Weights of a small transformer language model.
Size: 17 layers, 3 heads of 32, vocabulary 1024, 6.81M parameters.
Architecture: RMSNorm before each block, learned and rotary positions, no biases in attention or MLP, normalized queries and keys, capped logits.
Training: a variant of Muon for these matrices, 310M tokens, 4728 steps.
Each number is 500 + 50 x the weight over its row's rms, rounded and kept within 0 to 999. Layers, rows and columns count from 0. Numbers have three digits each. The size before them is the row's rms in percent of the matrix's.

# down: layer 11 MLP down (transposed), 768x192, rms 0.0654, rows 710-723, columns 0-95
# up: layer 11 MLP up, 768x192, rms 0.173, rows 711-724, columns 0-95
down710 096:407423518498538432533484526369447514514484465564600437454485546504524521489540567512451505433582448457577512422534457480406500491430539588447437437441471455472432536588515511426619509543425522492423483474475539480478448462542470550602554489477512602511427461522461559512492486524515447606
up711 102:484494487575515403496576561489540519496485497496482517471529530533464534408372536527504552564487403481531458389475405486523563485499507481473472428527373453469497440433485467548504524636453465532480538475544557600463437494412468504527491639531559467539484429461452437511510564557441504546
down711 101:515498565564520481431510575438611473511536575564470509471514532514523479427542533447575440587467470474524420394566458518559439495481498542450424538517475504585418385441498480467449550580487503553524542538546495586581464575471515514486421538608524463534529513482451516482566504483423522561
up712 093:495483449591569470455544599393490561422453540488493449445558483502408414551482409539477531510628437484434494525464476450506419463475455534520413526548509590513564480413455560482429568556494520539514472472471509478521498493502464461546608398416475540581501577524503450523516490546543565500
down712 097:499479507532515449469582488486493468546506534519555566478498518552542533480491388536462494527456522451520465565577381467433450576485466578535551481522427578433494493418505556499400573538423565550549445518498456496461522591522519523522422516538504514442421537481501586540537524519444525462
up713 104:497544533562509494464414494497504486553539454567439514457494519473564521462497495445482481543498536495516382514497520602615413376470485468525611454523483495543480482513432492477440492487457463491467515525480611500486439550472445470537575519539450428520440494568547587442506447514522453421
down713 096:433552544548511600486431566514529552479483497436532495501592604517518458563475441526547445373415552546526484530520417508587413428512438469478589490528497558480434472447499568513465451542506469534490601475516547542479570489480450533453465467573503442566514492548499511550517549598534460578
up714 092:502506487512454534595409477376473521455438503549517633484410480603397516480394525455488564556478462534484487484473519432508527573513539462510527471521438549459468542444499546542500584435526485570438504466459489551503505480592556536504575507493447551440507536492537561518458566554581528422
down714 098:393564479538526515451605489589473480486544453384489400444506500452545406455550537454515454486536456416536520446526580429535495485518520567525484454497502513497450458544485535444488446567534549572513492568557507524477457471503526606518470455478552463509485434423509575489538578591484552532
up715 094:569461433591496490560582420495488502490526542482428539445500497479434460638509472396473412453463414566500553438540540545483426456529459506554546571517415464532480434398543520495462548556430459476468508552421476487359598526474507571576578573524516507479549463519492534572469520588556433562
down715 096:534503529558501486547461373500526510513600566467498463493587513443513525562470462436429408426467430540497494551503607550473448539578520551486474613461483474465502499466490499439491545510489498459506428518612448465445628611570500517561589519409421492549531545515507447572505508511430458522
up716 108:541521443460503451533423491460537417496519473452515553512449508461503502483444440465445555441483520448525501526434561450542446562433465634491516459568461555574460440528531593428492482365339551566474452562483496553416523454502511568477490568492447529461493499520475447469501396526482444442
down716 103:505501415481503475474479521566558513503541520465569500432434573628429506459487361422535547486467539486458497511519504507407516558576496494508553527393433478516513456592489556419391482505419491433443479450544595517549549533408517532548577472541509516481434426453451474543472494484441523566
up717 112:488481519492436531496449396450564508394474514443568371497497519492517444506565533522556536538527475440407489577453512523470564506500523505494476439456434491526557480410384512472462565510595435486470485478419563452588498405499489475431498415524418481476547468499431479475553428459515567537
down717 109:507515544459461474417464431395474547559443401530475519529485435523486522508414522489492415570525462595605448581479464543655523517508464543575415501531489492521496485543508546516590508469489541593535509442524547469428563600520567443487462494463468495476456474518439568498530508480479539447
up718 097:534525522501482621488522468488488472473557559504596493477501462464540505492413532568503383579559483461510538507479511385588470439564512515439455460402570517573410615416505503473481490497506485507402521472540448533531525526517476553533463436511434456587539568525552554481461555502619457488
down718 101:483455563430590457514443454451542503581492571561423439525462493546472495517438476538574437621536418552447638514557597460520528554410476511443556438523541475399513526381568503451517455500575477482486463500576506596530421464487471603549518542484515514503555475531541532419527602536534526526
up719 101:543567534495444526561489558519544518563480512564523434556482511457513569468598445495496535588489406507419573515523466481436441472457488510473478487558429448439506472458522469471521476556532531471543565577529532534486491449433425447523487484557443463591592502514471487525535532465573478509
down719 100:505459488536591462448566590576454496571475440461541554506469534516538519502486525541537505459502488471587504480658460583471509479493432515460577521579500467463609565499461511537516570477434596448560570524480480469552509513512538488426471457571463442539458422483483450467497476465542466425
up720 108:438565474549496518555568539487473497552531483516505471514415496423436393471551518580521491585498504563502509524552430444518589536539533548437446508576492475466498479499550502494460426455485517556575419517502493496536426416509496402468605476566439489516504405443481545574463564541529550378
down720 106:544455530521558528454460507523534413512555443519464505476493577473519476540461524525612500507491656481500484523471510527504485464525520579430429557512424499559498533524536476478489544478491601553447495457421499493428586514502467504533514466540437497458459528540457511489513526418481557537
up721 109:501506513457454476497545514441572444398487599440462410585463468507473461490531618541509432500479458550520401520578521527495415460442528605536489519488488498480410526520524516507492566585427508478512483430511579408470513533491512477517435502452557558441556507489456496534480506442518555518
down721 100:540460470478454505455566457466509452415526591489472477523502583421530517435618439454537466534523535568536437451544426473509450414396414550492408558454539526487471507542421470507501472513412442499463582491467396382614464530611509478610490451550504512505541497450481454474546498457551514505
up722 098:545425554515537445451387443543616496487470504458487499540417458521547527427497574450425575494486436517539540451599519395489482546478479541537499563374411491488539518565476545441599477520509483527533547504438531449513519422481392523531490518490435494460474456515478454546491482468535520413
down722 093:512545511521600515478427582531510457490463539503553496574572519556474595549517480505549514477491461564510481478490518445512416506497459464629484514466425461362555516527504510499528489472535556544552472553535459456528560460423460469508489515523589504431459484571457438457479464504519504459
up723 103:452590458421519526535483556524456531516554505486498573404529484407486561566431500592403510524450511488484478415470397534486492359534530519480467480516539503505450429428480473461468469528494492466513465386486549492393489533527506589505511501526457515534549503453588528478511477566522475522
down723 100:462496506378580489516530468538472540526537526414434427473527650509475505466408513470417533526466401498506450441404432597463450389520513478528443436548436497564499475467481436478520388496516503418582445461552498422465475497439520526494456547557523546496579465437451471551490481494541416467
up724 096:546532515491501503543385416434531551570564475507452455549461501486492504467538485432478487411466518426533461427461475473456528476413509486508509492523457527548595510458456465525569606495432452553464535484464535449538428467424406484571525579561569409586527571438517571490483537440481556455